config.toml
num_hidden_layers = 12
num_attention_heads = 4
num_key_value_heads = 4
bias = "none"
init_std_down = 0.0
beta1 = 0.9
decay_fraction = 0.693
decay_shape = "linear"
final_lr_fraction = 0.0
Each number is 50 + 10 x the weight over its row's rms, rounded and kept within 0 to 99. Layers, rows and columns count from 0. The size before them is the row's rms in percent of the matrix's.

# layer 6 MLP up, 1344x512, rms 0.0697, rows 499-517, columns 128-255
110:45 58 58 57 68 45 38 28 51 59 47 59 35 35 47 62 51 50 35 57 39 49 46 62 73 53 38 44 63 49 37 33 46 63 82 39 52 46 54 56 54 44 39 40 60 51 57 61 59 52 54 42 38 57 59 64 55 45 58 44 77 44 39 55 32 57 44 47 21 52 52 15 39 64 49 50 28 54 49 39 53 43 46 55 48 43 38 43 28 43 49 48 35 42 32 58 55 58 54 59 57 50 55 44 40 50 53 60 53 47 56 34 51 64 54 40 55 50 60 53 40 53 47 61 36 33 50 39
101:56 42 54 47 62 37 56 56 58 64 37 47 57 37 59 47 43 44 27 38 34 54 66 53 55 42 41 54 53 41 47 43 59 49 52 49 57 39 47 39 48 51 40 54 62 56 39 34 57 50 51 46 18 44 43 63 46 57 43 47 37 53 47 48 41 33 56 47 54 57 49 47 70 49 49 42 48 49 46 35 41 36 55 44 59 24 35 52 47 49 43 42 65 39 55 63 61 44 54 37 67 55 72 67 56 52 53 45 56 52 40 49 67 48 69 47 47 59 40 52 44 61 41 34 56 51 41 59
101:58 61 46 54 60 40 48 40 36 43 40 51 51 53 58 40 39 47 43 31 41 61 60 29 42 39 53 49 54 62 49 54 48 58 55 52 52 60 59 50 47 59 44 62 64 57 48 73 53 36 44 24 55 57 53 33 43 57 53 45 54 63 53 42 46 75 62 55 56 42 47 60 49 38 18 45 39 50 57 54 67 41 63 50 59 61 59 42 55 48 64 45 53 64 35 66 40 51 46 46 56 55 61 64 29 53 50 60 34 44 53 44 40 35 52 41 57 56 50 55 57 63 44 46 47 60 48 42
087:57 57 52 58 41 54 58 52 30 48 51 52 48 40 58 50 54 44 39 34 44 59 73 54 61 62 55 61 35 46 30 56 52 60 53 59 37 36 46 39 50 43 41 51 46 47 34 35 56 59 59 45 67 65 45 44 52 29 62 39 30 62 73 41 44 49 63 35 43 61 54 59 48 45 54 39 61 36 44 37 39 17 60 50 42 24 43 48 51 47 58 62 55 60 60 50 36 30 50 36 44 56 58 50 33 59 41 50 55 34 56 42 44 35 34 51 38 56 43 54 45 51 27 48 57 53 48 43
096:44 38 49 52 50 49 60 59 51 64 54 56 63 69 50 56 63 45 60 52 52 36 34 53 45 58 57 71 60 46 26 58 54 58 24 58 58 31 26 50 58 56 49 62 54 55 60 30 35 42 70 51 69 46 46 51 36 36 55 41 30 46 54 54 43 46 47 38 43 57 39 48 56 44 48 47 58 47 58 59 53 63 52 77 64 41 71 55 59 59 56 31 54 57 51 32 62 54 56 51 31 59 58 58 53 51 56 53 48 52 42 38 51 48 61 45 52 39 28 51 56 48 59 60 49 55 62 70
108:33 35 36 54 62 42 48 37 47 44 45 56 42 47 36 41 43 59 48 56 58 43 62 47 42 42 50 23 54 63 65 63 53 56 49 58 42 50 53 53 60 34 45 51 50 45 53 52 58 62 53 53 56 47 70 57 50 51 60 57 43 64 67 45 48 27 45 69 46 65 42 44 52 64 77 44 52 51 47 54 52 44 26 50 33 40 63 50 46 61 41 64 59 55 44 31 44 48 43 62 52 59 48 36 58 44 50 48 46 57 50 55 47 40 31 55 54 33 51 37 63 57 65 49 57 44 49 43
098:42 47 55 49 61 42 26 53 52 40 36 45 31 37 57 60 41 38 40 52 39 37 50 39 61 23 41 73 36 51 39 53 55 51 56 58 35 46 46 60 44 46 56 56 59 48 53 56 61 51 52 42 60 52 49 63 59 47 57 41 42 57 34 66 66 51 48 41 52 49 55 39 50 52 38 47 51 64 44 59 42 56 55 51 50 53 46 56 46 65 67 43 54 38 53 63 48 30 42 49 50 41 46 55 27 41 41 42 37 47 45 46 63 65 57 55 37 66 38 50 51 70 41 27 54 64 38 61
099:56 42 64 46 36 47 60 56 49 57 49 54 50 57 47 38 54 41 56 59 37 58 44 47 44 45 35 65 69 57 51 43 59 57 45 63 38 55 53 36 44 55 53 61 50 75 45 40 39 61 63 49 54 52 62 48 53 34 67 35 35 33 54 45 48 64 49 32 65 55 55 63 57 60 48 59 43 38 34 42 47 66 65 48 68 49 51 54 52 26 52 46 52 51 36 43 51 51 60 29 47 73 26 38 47 53 42 40 49 63 61 45 34 43 39 54 43 50 52 61 52 55 50 57 61 59 53 54
107:50 76 46 57 57 51 50 51 43 41 37 42 48 37 42 60 54 51 43 32 58 33 66 28 47 42 43 43 35 44 49 63 56 53 49 61 49 42 34 44 69 56 45 43 35 60 53 47 51 41 55 63 47 63 55 44 58 74 39 51 70 46 58 53 35 65 45 47 42 60 48 50 45 50 50 32 50 52 60 46 45 45 52 34 43 36 43 46 36 37 48 46 53 62 61 44 56 49 53 51 56 44 58 61 39 60 48 31 47 65 45 41 27 33 66 61 53 66 64 55 49 49 39 58 52 59 48 61
100:46 50 43 59 56 44 59 53 52 32 52 66 36 43 51 38 55 59 53 35 70 49 54 54 46 54 54 49 48 37 57 57 49 30 42 36 50 52 60 47 61 54 50 61 39 62 42 57 77 58 30 44 39 59 53 47 52 34 48 41 53 48 57 50 45 43 31 43 48 47 55 57 79 59 39 71 38 61 46 50 58 53 37 35 51 57 39 66 37 59 36 43 49 52 58 62 42 51 43 55 58 54 41 71 61 51 57 42 37 60 37 49 48 57 60 56 57 55 55 62 62 29 52 55 50 49 37 46
099:66 39 56 45 36 44 57 44 48 54 63 42 45 72 43 71 52 54 47 53 58 40 65 37 44 43 47 58 48 40 35 46 42 46 52 62 63 36 62 61 44 32 50 34 53 61 45 59 50 41 53 35 32 42 47 42 52 58 58 60 47 42 50 45 51 67 61 56 57 55 52 58 50 49 33 49 59 29 45 56 47 52 43 39 50 57 40 68 67 47 54 55 60 53 49 51 49 53 65 46 60 45 51 59 63 31 63 51 47 52 48 36 37 43 53 34 50 45 45 62 49 53 33 42 37 62 59 51
107:60 41 35 74 44 47 36 65 61 66 46 53 47 39 45 57 34 37 41 45 57 44 58 55 55 38 33 51 50 48 49 58 41 40 43 68 38 32 58 45 50 67 44 51 55 59 51 56 53 59 48 52 38 31 70 59 37 42 42 47 48 48 45 63 42 71 53 59 59 60 45 36 37 68 35 60 70 54 52 63 56 44 43 46 45 55 63 42 58 44 50 38 47 67 38 29 26 36 63 60 44 60 58 59 54 69 62 42 67 49 43 43 34 59 67 64 50 41 31 36 67 54 60 46 51 50 44 56
102:52 44 53 65 47 51 48 64 67 65 49 33 54 45 32 49 43 55 60 44 52 32 53 52 40 44 57 53 30 38 58 59 56 74 62 56 51 49 84 59 46 52 41 55 32 52 38 36 48 56 47 50 39 48 41 52 68 55 51 52 62 45 47 53 54 53 41 46 52 45 49 45 40 53 56 63 53 64 39 55 70 41 33 50 46 49 53 59 51 49 37 60 63 57 44 58 55 45 73 44 49 50 62 55 47 40 59 47 56 47 63 48 54 48 66 48 36 45 56 73 55 41 39 41 48 58 44 59
095:51 51 50 48 52 46 66 70 59 57 51 49 38 54 55 33 30 38 64 47 26 61 43 69 40 47 41 43 51 52 37 41 42 57 49 49 59 44 51 43 39 48 46 32 56 53 54 46 67 72 54 28 46 57 48 48 45 54 36 52 31 41 48 56 38 63 62 43 58 35 58 55 31 55 53 56 53 60 57 43 55 61 55 30 43 35 51 35 39 60 46 56 38 18 46 53 51 48 42 44 57 59 43 52 63 63 43 51 45 42 59 34 59 51 46 53 58 28 45 59 41 47 57 37 56 53 45 26
103:50 56 42 57 61 41 45 62 46 43 43 47 51 35 51 46 51 46 48 45 60 69 51 78 52 51 49 35 40 53 66 53 49 65 59 57 58 62 51 53 44 58 57 53 48 54 54 35 26 52 60 56 57 29 48 39 49 41 56 53 44 57 40 45 58 47 53 36 54 54 45 40 50 42 47 55 57 52 39 53 48 46 46 35 39 57 51 43 53 32 39 48 60 40 49 42 46 46 45 49 29 68 53 52 47 43 35 62 39 56 43 57 42 53 45 33 48 47 54 42 30 43 57 48 42 47 53 40
095:48 42 47 74 81 55 74 60 51 42 41 50 61 63 63 46 64 45 32 35 64 52 59 58 52 67 57 54 46 36 43 28 54 49 47 47 46 56 43 43 75 45 48 61 66 42 32 51 47 43 35 61 59 45 34 60 68 47 56 66 47 56 45 31 54 45 45 63 53 61 52 60 45 48 31 55 33 53 33 60 65 48 52 58 73 54 54 44 67 50 47 56 61 51 35 44 49 36 52 40 63 51 54 41 52 53 49 50 64 51 45 59 50 40 61 56 59 63 56 59 49 37 42 61 41 49 40 40
103:41 51 54 45 59 39 49 37 62 52 31 53 66 37 49 55 53 42 65 36 49 41 50 46 49 60 43 28 61 48 61 40 53 25 54 46 63 51 57 44 38 52 56 50 43 34 28 61 53 45 41 37 51 45 51 61 60 52 52 29 51 61 66 72 48 42 65 54 42 49 64 60 52 65 43 51 70 61 58 43 37 37 42 57 51 36 76 41 58 60 58 65 50 27 45 54 50 51 39 47 55 43 50 43 59 39 55 47 50 57 48 50 43 34 37 55 42 47 52 66 62 65 26 57 64 71 37 63
093:40 52 61 58 52 60 62 54 36 46 77 59 54 50 45 56 53 37 56 62 53 45 48 59 60 63 43 61 55 61 43 52 63 57 51 49 53 57 52 32 58 47 37 60 50 69 56 67 47 47 54 52 64 68 53 43 57 58 54 37 53 53 35 58 51 62 44 40 52 66 63 34 44 46 48 24 34 38 59 41 43 57 27 43 43 56 40 59 41 44 42 72 53 37 51 28 61 58 54 58 52 54 44 45 48 56 44 59 66 45 68 45 35 54 67 48 46 36 54 47 46 51 41 35 51 35 62 42
098:48 51 39 59 72 53 69 60 45 40 51 60 25 40 68 42 43 56 44 54 54 50 53 59 64 49 57 46 37 63 50 69 31 46 62 47 57 49 55 34 58 40 43 37 43 62 51 37 49 36 54 58 54 38 38 56 54 40 61 52 45 46 49 55 61 52 48 65 49 60 47 56 42 51 66 31 39 67 47 61 38 51 53 59 45 44 52 55 58 55 43 61 56 40 52 48 52 58 30 45 66 28 41 63 44 52 47 52 40 53 61 50 46 37 44 67 60 40 49 61 57 50 59 49 52 40 54 43
# layer 6 MLP down (transposed), 1344x512, rms 0.0616, rows 499-516, columns 128-255
107:53 32 37 45 46 54 53 55 66 45 37 55 52 27 59 50 50 41 39 45 45 43 65 68 51 50 68 36 61 51 54 45 56 47 55 61 45 40 63 52 53 47 46 58 50 42 58 63 55 31 63 56 49 49 71 58 44 41 44 48 62 46 46 54 75 31 34 44 42 49 37 48 49 53 49 66 62 57 54 53 47 44 62 45 48 51 48 50 38 67 48 83 56 42 64 51 43 47 65 82 56 47 50 29 53 48 51 68 53 35 61 56 51 46 66 62 41 50 35 69 49 42 42 47 47 56 53 51
099:75 53 51 67 51 25 61 59 55 50 57 73 47 52 47 63 47 51 65 43 40 52 40 44 50 66 53 49 45 63 45 72 51 67 67 50 31 57 64 59 44 50 54 44 36 53 55 45 48 48 46 52 59 55 41 56 57 54 55 56 61 59 54 67 65 54 56 60 49 31 40 37 35 36 70 21 45 64 41 70 59 55 53 50 38 49 54 59 51 55 30 76 53 57 51 35 52 61 49 39 41 49 33 56 46 53 37 50 44 47 50 38 58 67 44 44 55 37 47 38 46 38 54 51 54 51 41 43
105:51 53 51 69 47 44 60 63 32 46 38 44 59 35 59 47 52 62 37 53 60 48 56 56 40 66 63 25 52 24 47 67 58 40 61 36 44 34 55 43 46 34 59 49 49 55 53 58 55 41 48 66 50 38 72 40 43 56 52 41 48 34 51 38 45 46 38 40 51 40 64 53 57 41 52 47 37 46 69 70 37 56 37 62 57 45 41 61 41 42 41 55 52 52 58 59 50 48 39 50 42 61 51 46 37 63 50 25 42 44 49 52 51 42 51 47 56 46 70 42 44 60 51 60 57 17 53 52
085:71 43 58 47 49 45 41 86 76 48 47 52 62 39 50 40 48 44 51 64 63 50 43 51 36 31 26 35 63 45 56 68 46 35 43 34 57 57 48 41 52 60 61 43 59 56 62 57 51 47 50 62 47 37 61 45 46 72 34 40 55 40 29 62 47 55 41 50 54 62 37 44 56 48 49 14 46 55 63 54 64 72 43 40 51 62 57 54 57 62 37 37 54 37 32 60 59 72 39 53 49 59 60 55 43 44 41 76 52 61 42 52 51 58 67 41 37 45 56 62 53 43 58 57 51 40 51 58
097:53 49 61 62 53 62 58 45 62 56 46 47 56 52 44 52 66 43 54 39 37 48 45 52 42 66 30 33 70 49 47 44 48 64 45 56 47 52 46 59 46 66 28 52 78 57 70 46 58 59 60 60 39 42 66 52 58 44 63 50 57 54 57 36 48 54 48 52 33 53 35 64 35 56 46 51 63 30 45 57 56 47 53 45 53 51 43 55 52 57 63 49 39 46 41 52 52 43 54 62 50 58 47 26 69 50 45 55 38 48 58 54 41 38 48 61 43 37 48 47 64 45 47 51 54 37 54 49
107:33 48 51 58 56 57 27 62 37 58 40 38 45 53 57 49 55 58 30 59 61 53 64 67 52 64 26 41 53 42 45 66 42 46 56 50 39 39 46 53 53 49 48 63 53 50 34 57 51 54 55 56 59 61 63 56 52 44 54 61 38 51 56 35 47 55 56 44 71 49 35 35 50 51 78 35 64 38 54 53 42 50 25 47 59 60 28 50 53 58 44 49 47 59 57 55 51 60 68 48 35 55 57 40 51 41 57 44 56 56 65 53 59 56 63 52 63 40 57 39 28 57 49 59 54 47 43 39
100:41 47 60 59 52 55 46 55 62 42 68 54 57 57 41 62 62 72 47 51 43 57 37 54 50 68 51 31 47 26 52 51 49 58 40 47 54 51 80 37 38 64 36 56 55 46 57 55 52 63 55 50 52 48 52 38 54 44 39 56 43 53 59 38 56 53 45 35 56 52 42 51 51 51 41 69 44 56 50 36 51 50 43 54 36 58 51 45 61 70 49 62 49 55 52 47 44 48 48 48 47 72 50 71 50 54 63 58 47 30 60 33 45 35 40 51 56 43 47 39 51 46 54 59 51 43 49 45
100:58 56 65 32 50 48 62 51 42 41 57 48 58 47 51 55 36 36 58 47 42 47 54 54 43 40 51 46 42 60 60 50 46 51 47 49 38 59 43 57 57 32 54 55 53 54 38 60 48 43 53 57 32 32 42 32 70 43 66 45 63 62 41 41 62 57 53 48 45 58 38 57 61 48 56 55 61 53 29 45 53 49 27 63 56 60 51 49 55 69 39 53 49 55 53 47 39 42 71 46 53 56 71 51 57 41 55 55 53 49 38 53 53 45 40 58 49 48 50 65 45 51 57 45 60 46 56 45
105:38 39 61 53 47 52 38 48 38 53 46 71 57 47 35 50 55 63 43 50 31 66 56 40 39 52 37 44 56 47 60 62 71 54 43 40 55 63 51 56 20 50 44 38 35 40 52 41 44 54 36 34 56 49 56 41 52 26 45 59 45 39 51 54 46 36 43 50 59 37 42 57 67 40 69 68 51 45 41 62 48 65 46 33 57 46 46 61 62 47 60 62 57 51 49 56 38 45 60 27 58 44 24 57 44 46 47 49 60 42 48 47 56 69 42 26 68 52 49 36 36 43 54 48 59 57 42 53
098:52 43 52 48 60 43 53 50 39 44 44 47 33 68 53 49 77 49 45 46 27 27 30 50 60 49 60 41 44 52 58 49 51 59 53 44 58 49 31 61 50 52 46 45 53 46 58 47 56 60 39 43 59 43 45 43 60 60 54 30 60 58 33 54 48 54 42 41 42 58 52 59 31 47 56 43 50 65 56 42 52 55 46 38 58 56 53 53 59 40 60 45 45 47 45 49 51 55 58 44 63 69 46 54 57 51 49 47 53 51 31 64 47 66 44 48 54 59 48 54 53 65 58 55 45 60 57 54
100:36 44 55 51 55 47 52 39 46 61 49 51 49 65 44 42 49 38 46 49 72 27 59 57 44 58 38 40 42 46 36 55 63 64 45 46 38 47 38 54 39 28 45 40 64 57 37 57 51 56 42 58 50 68 65 53 57 49 56 45 68 49 54 45 38 40 43 52 46 54 52 75 54 52 44 47 49 39 55 40 59 61 55 40 65 55 56 60 60 62 62 57 49 62 62 55 38 62 39 55 48 48 64 65 39 52 59 45 66 49 40 40 28 48 63 53 49 46 50 57 43 45 55 53 55 64 44 56
107:40 56 41 53 57 52 46 64 42 53 44 53 45 40 62 54 38 55 31 55 41 36 35 41 62 52 48 51 71 35 62 57 47 40 67 41 52 56 47 39 33 75 49 48 44 43 47 49 49 54 49 52 48 47 69 68 48 66 40 47 61 48 40 49 30 61 28 59 50 62 52 57 46 48 46 39 43 58 38 57 50 55 44 46 45 66 52 73 60 43 43 51 59 56 37 58 51 51 55 71 43 40 38 43 47 53 47 60 48 65 65 57 41 52 57 52 39 54 73 35 67 36 62 54 45 57 62 77
104:34 52 43 57 64 56 48 64 29 46 43 40 52 60 48 42 48 48 54 38 43 65 50 70 51 46 47 57 35 59 51 47 60 44 44 46 66 51 45 45 30 52 48 32 35 41 38 59 63 58 51 53 67 40 50 46 53 59 41 64 50 47 45 51 43 43 60 60 45 42 67 54 61 53 51 54 83 32 54 58 32 38 60 43 63 50 42 43 44 41 47 37 47 48 41 66 48 45 47 55 40 60 40 36 56 36 40 44 40 57 56 48 51 74 65 38 57 49 48 41 45 57 55 28 53 37 62 60
096:90 58 47 71 42 65 33 53 46 58 50 50 28 63 44 46 44 49 60 45 60 59 38 41 72 64 51 26 48 56 46 64 51 62 58 46 47 44 57 54 36 45 51 58 53 38 48 48 62 34 60 54 50 38 56 56 57 43 63 55 67 52 60 55 43 54 47 47 45 54 33 55 38 51 52 33 42 42 44 56 55 65 62 59 55 49 51 31 57 53 53 46 36 53 40 45 56 39 56 49 42 47 41 52 61 60 54 47 29 50 43 59 62 31 40 52 75 67 48 48 43 60 49 59 51 49 49 61
104:33 36 59 48 34 49 73 46 53 46 58 56 61 59 45 52 54 39 53 42 58 60 45 42 51 51 54 58 44 40 58 58 50 61 53 52 48 50 41 47 48 40 51 36 44 45 62 63 65 55 59 54 51 43 48 53 30 39 56 45 63 59 52 52 60 43 57 36 67 54 37 42 43 58 48 58 40 65 65 59 49 58 52 28 58 62 50 65 34 42 29 61 48 59 47 54 36 48 46 39 72 69 54 48 55 34 51 58 73 53 46 49 35 37 60 73 53 63 65 46 58 52 64 52 52 40 50 61
096:56 55 45 55 42 54 50 44 51 44 30 40 64 37 53 67 44 64 67 43 60 58 47 43 60 45 40 50 66 32 35 30 61 41 45 37 55 50 50 52 55 50 59 49 34 44 52 50 59 53 58 44 35 26 67 28 41 52 60 53 37 43 36 45 66 45 44 55 46 40 46 37 47 45 52 34 48 48 55 58 42 47 39 62 35 69 61 49 40 27 42 58 42 58 52 50 40 46 39 66 46 47 42 39 60 50 46 40 56 42 55 50 41 44 59 50 58 46 46 39 56 67 54 39 61 38 46 70
104:77 63 39 52 46 43 28 53 65 42 55 50 56 57 59 73 66 66 61 65 59 50 56 40 47 65 52 57 58 51 50 55 43 65 56 43 44 36 48 57 51 49 42 43 52 48 50 48 70 42 54 69 27 53 35 40 42 51 52 41 48 55 38 50 37 45 56 42 44 45 48 47 52 56 51 45 40 52 30 53 49 40 62 56 71 42 45 41 66 50 38 46 58 58 66 59 52 67 19 47 43 65 65 52 40 59 58 53 27 44 61 44 49 52 61 37 64 45 48 52 52 53 60 63 55 49 54 42
098:46 50 43 37 61 39 55 57 56 54 43 82 55 73 50 57 60 54 43 48 39 49 40 40 43 36 49 52 48 41 42 49 45 52 55 59 52 27 64 65 63 44 53 23 41 56 45 53 68 31 24 55 46 47 40 52 53 40 54 53 56 39 48 47 55 59 52 46 55 37 54 41 76 75 54 73 35 62 42 53 46 40 63 46 52 41 41 47 50 51 58 43 40 50 39 54 42 53 47 39 66 36 62 52 55 38 66 46 57 50 60 34 55 56 47 51 38 54 50 35 60 34 47 63 44 50 54 42
# layer 6 MLP gate, 1344x512, rms 0.0661, rows 500-517, columns 128-255
098:40 40 78 31 58 47 47 39 62 60 46 51 60 47 50 51 31 61 34 56 55 46 66 61 50 56 38 61 62 53 50 50 46 43 56 55 50 52 65 48 63 50 50 49 58 31 50 39 60 49 58 45 42 51 44 57 49 75 41 43 56 56 42 45 28 47 55 47 57 41 40 47 55 39 58 51 35 53 68 56 47 43 58 38 60 63 48 46 37 53 51 49 52 54 45 58 42 41 47 56 56 66 74 67 54 47 55 41 49 69 54 51 54 59 46 63 60 52 54 38 63 45 45 47 49 42 60 51
101:62 52 56 61 56 43 42 50 56 50 47 49 63 50 54 71 37 72 39 43 50 41 36 59 36 46 69 35 47 37 46 35 41 57 40 52 32 79 58 56 45 55 45 68 38 50 56 43 42 67 60 62 49 42 50 37 58 59 48 65 69 40 42 26 40 52 47 60 52 52 51 48 68 45 37 49 50 23 52 52 58 61 35 62 52 51 42 62 53 42 58 66 56 52 50 35 35 49 52 33 26 60 59 49 49 37 64 54 46 55 56 45 56 50 43 49 36 44 57 40 53 50 60 39 54 46 57 35
090:47 32 41 46 55 50 53 49 53 54 51 42 56 46 64 60 57 40 29 44 57 37 64 43 36 37 29 39 46 60 66 65 52 57 49 53 47 45 48 61 56 51 56 55 66 34 44 52 63 65 32 74 63 55 57 57 40 48 31 48 41 51 63 56 66 55 50 49 61 60 38 57 33 47 49 62 63 67 51 68 57 66 49 48 44 57 45 49 54 44 43 57 46 41 48 60 57 53 55 53 46 59 49 61 55 57 52 33 52 74 50 59 43 74 47 62 66 56 51 53 46 58 72 64 56 48 64 55
098:61 70 37 62 49 44 38 45 44 50 45 44 41 58 48 47 60 53 49 43 31 64 45 57 45 54 54 77 51 49 37 50 38 58 47 37 55 51 46 53 58 48 46 56 48 54 58 46 51 41 51 61 67 40 51 54 57 58 40 64 59 48 53 58 66 47 57 55 34 48 38 48 79 52 34 44 57 52 55 50 69 40 33 63 75 51 49 64 32 46 60 43 49 53 51 78 49 56 44 45 72 57 47 48 47 48 44 37 42 37 37 27 56 46 75 41 55 55 60 47 40 46 44 37 45 41 51 63
104:55 56 43 45 48 30 59 55 71 45 45 50 42 48 46 51 72 58 47 58 33 59 47 43 47 41 56 49 51 61 45 56 52 21 57 37 60 53 53 43 47 42 62 49 48 52 61 61 52 52 58 37 38 58 41 70 45 56 34 49 40 44 36 62 60 39 65 50 53 52 49 31 47 57 34 45 37 43 58 48 55 68 58 53 59 50 49 59 62 54 58 51 48 41 41 54 56 48 46 67 57 63 38 61 48 60 48 34 43 65 58 45 46 62 55 57 43 52 25 35 54 65 54 57 53 36 62 42
099:51 37 64 53 40 35 45 60 57 55 62 57 35 46 50 53 56 52 45 60 49 51 62 35 70 68 33 57 26 51 39 58 49 45 58 52 27 53 54 42 62 54 49 48 38 68 29 42 40 52 61 34 60 38 40 42 46 51 42 38 57 69 55 45 49 53 53 28 50 38 55 53 45 43 44 55 53 49 53 54 44 50 51 33 49 40 48 43 62 45 41 60 50 65 76 26 72 36 47 54 42 54 27 48 37 57 36 41 63 41 39 59 49 56 56 50 60 43 48 54 59 48 57 44 41 61 61 31
100:63 59 68 46 63 60 53 56 50 35 45 50 51 51 46 52 51 55 58 53 45 61 50 32 60 56 59 43 53 53 50 63 55 57 65 58 55 45 49 60 50 50 40 44 59 58 53 56 54 56 40 50 40 55 38 35 43 44 43 51 48 41 54 37 49 51 48 48 53 53 52 55 52 39 45 45 45 54 48 48 47 41 37 53 53 44 46 65 37 56 43 48 43 48 56 49 56 68 52 43 46 45 53 31 44 44 35 48 55 42 52 51 47 48 39 65 49 44 32 39 46 47 37 58 47 43 50 51
104:47 50 50 51 53 46 38 66 40 42 57 33 39 59 53 60 45 51 34 40 54 25 41 40 60 43 49 47 36 39 44 49 40 30 62 74 61 47 58 31 49 52 46 60 53 57 49 64 53 41 40 53 63 68 53 46 39 45 59 44 56 46 57 49 63 60 49 44 48 40 46 51 63 46 57 51 45 57 48 72 42 54 46 46 62 29 53 54 27 54 49 66 44 56 65 53 42 45 60 49 60 41 70 52 62 49 59 41 42 38 57 29 59 44 53 34 51 59 60 44 43 47 53 51 46 54 42 47
099:47 50 62 52 58 41 58 30 41 67 46 53 59 46 46 33 30 63 54 51 42 39 37 45 63 62 55 47 43 61 46 46 53 32 37 35 67 66 52 60 38 46 60 55 61 57 66 46 57 47 50 37 56 43 51 45 61 48 41 44 75 44 50 48 57 58 43 58 56 37 54 46 48 39 60 33 76 67 41 44 63 61 34 54 43 58 49 50 38 64 58 44 38 41 38 50 55 51 39 52 48 52 62 46 50 45 55 49 45 44 58 46 41 55 45 28 57 72 51 49 34 68 45 37 46 50 39 66
101:47 48 51 51 58 47 58 39 60 52 55 50 55 59 60 36 37 58 45 50 51 45 64 56 51 32 35 49 55 51 28 42 54 54 48 57 61 71 39 54 51 58 49 58 37 33 67 41 47 38 43 40 59 45 50 48 60 44 37 39 56 52 40 68 52 40 57 44 50 60 49 43 53 67 45 56 33 45 46 48 48 54 47 39 77 50 58 45 47 63 58 33 59 38 47 60 36 47 32 50 68 46 46 30 52 45 38 55 48 50 47 46 32 55 51 56 70 48 62 47 49 45 40 40 65 30 66 51
102:54 29 45 50 62 61 43 54 62 38 37 38 53 47 61 48 56 62 29 58 54 57 58 71 52 36 54 58 53 54 56 59 56 66 38 54 33 47 35 64 44 53 56 46 34 44 55 53 62 53 64 46 61 44 54 47 48 55 43 36 52 45 55 45 32 54 48 54 51 62 34 43 63 58 38 47 52 44 51 66 55 69 45 52 58 60 47 56 48 61 58 32 51 41 42 39 49 73 47 66 31 51 51 62 42 52 55 51 37 53 32 41 39 72 68 47 41 67 57 57 46 47 76 61 52 64 50 51
103:49 41 46 53 50 49 51 62 54 41 42 51 42 50 56 52 47 53 65 64 48 56 55 61 38 58 32 44 44 61 49 49 54 44 82 61 60 73 67 36 36 68 44 41 50 63 58 58 36 54 56 58 51 37 49 59 68 47 44 39 60 40 53 38 46 53 52 66 40 69 44 62 48 50 45 50 57 58 41 66 63 48 44 56 50 45 42 52 55 56 41 61 52 45 62 52 55 65 29 40 58 42 41 49 44 52 42 49 46 29 65 44 32 47 59 53 45 41 51 44 42 64 47 65 37 61 56 42
100:42 59 47 38 50 67 48 53 65 60 58 61 50 54 34 36 13 61 56 50 50 44 56 51 49 30 59 59 60 40 55 33 42 45 45 59 30 37 55 51 40 56 56 48 34 57 53 62 57 64 62 35 34 41 54 50 46 67 52 47 54 43 64 36 50 42 39 23 50 49 53 38 37 41 47 49 40 62 59 45 43 44 59 39 68 60 42 38 37 57 60 37 54 57 59 64 44 54 36 60 43 52 60 52 39 51 51 45 43 59 59 47 75 64 32 50 59 54 53 57 47 49 56 41 61 57 51 49
103:58 35 41 50 40 45 46 60 55 65 44 57 47 39 54 54 51 52 39 61 44 56 47 59 55 53 40 58 61 34 49 64 26 37 48 49 40 39 71 38 68 49 49 42 45 44 54 53 47 31 43 33 31 52 73 40 63 43 47 36 49 55 42 33 49 48 56 40 58 47 45 60 27 57 34 48 40 43 62 68 65 60 38 58 57 68 38 54 42 51 45 49 47 47 40 57 38 57 37 46 49 58 50 54 49 52 43 38 51 45 29 69 48 41 54 54 55 52 40 51 59 37 65 46 56 37 64 55
095:36 40 43 58 51 66 71 50 58 45 68 62 51 48 42 50 59 42 33 61 38 62 56 53 69 54 42 47 57 60 60 31 39 56 55 44 56 46 59 55 39 70 31 56 46 50 41 58 30 59 43 52 39 32 42 65 43 41 47 48 39 63 47 43 34 43 54 49 46 47 49 44 54 66 50 63 47 37 53 61 47 50 50 36 50 62 44 44 55 51 61 46 41 50 34 45 62 46 53 47 45 78 67 70 50 44 39 41 51 61 34 48 51 47 48 44 46 45 41 54 62 52 56 43 48 52 36 67
105:42 51 67 47 46 60 64 43 44 34 45 57 45 55 56 51 45 51 52 20 39 46 33 61 58 39 56 36 50 41 47 61 42 50 41 55 73 67 41 41 29 55 58 71 67 46 41 48 62 48 48 43 42 38 66 54 58 50 55 50 38 40 52 37 46 52 53 50 51 44 55 48 41 60 55 42 52 39 58 61 70 65 34 44 41 48 40 51 46 48 46 46 45 43 69 27 47 62 42 62 66 59 52 67 63 47 50 55 47 75 49 45 62 54 58 67 46 42 48 62 46 43 50 51 37 63 48 45
097:57 55 58 51 51 54 37 41 56 69 43 64 50 31 55 29 45 35 51 51 50 37 58 56 62 60 46 54 38 49 72 34 42 70 49 57 54 65 47 53 41 54 44 56 42 50 55 62 53 51 53 50 52 77 51 67 61 64 70 59 52 53 54 46 46 43 52 50 29 43 50 60 38 54 36 45 46 55 52 44 45 59 55 66 62 51 50 56 57 52 52 37 53 58 48 56 68 61 49 44 47 52 51 75 48 57 62 53 34 52 56 56 42 39 41 60 59 41 40 61 40 54 54 35 35 61 69 57
098:52 59 52 43 63 45 64 58 50 49 52 51 52 71 56 45 54 46 32 36 34 49 51 41 66 36 48 38 45 37 48 50 37 54 58 47 39 39 35 55 46 57 46 28 53 50 42 47 51 51 44 44 47 56 60 47 53 44 45 37 42 47 60 45 21 53 52 59 49 35 45 65 51 61 32 52 61 64 47 66 43 55 59 55 41 54 31 50 46 56 48 51 44 39 46 81 37 56 49 38 53 61 53 56 48 49 63 33 61 54 48 58 68 44 58 44 40 57 65 35 63 45 47 48 36 49 49 47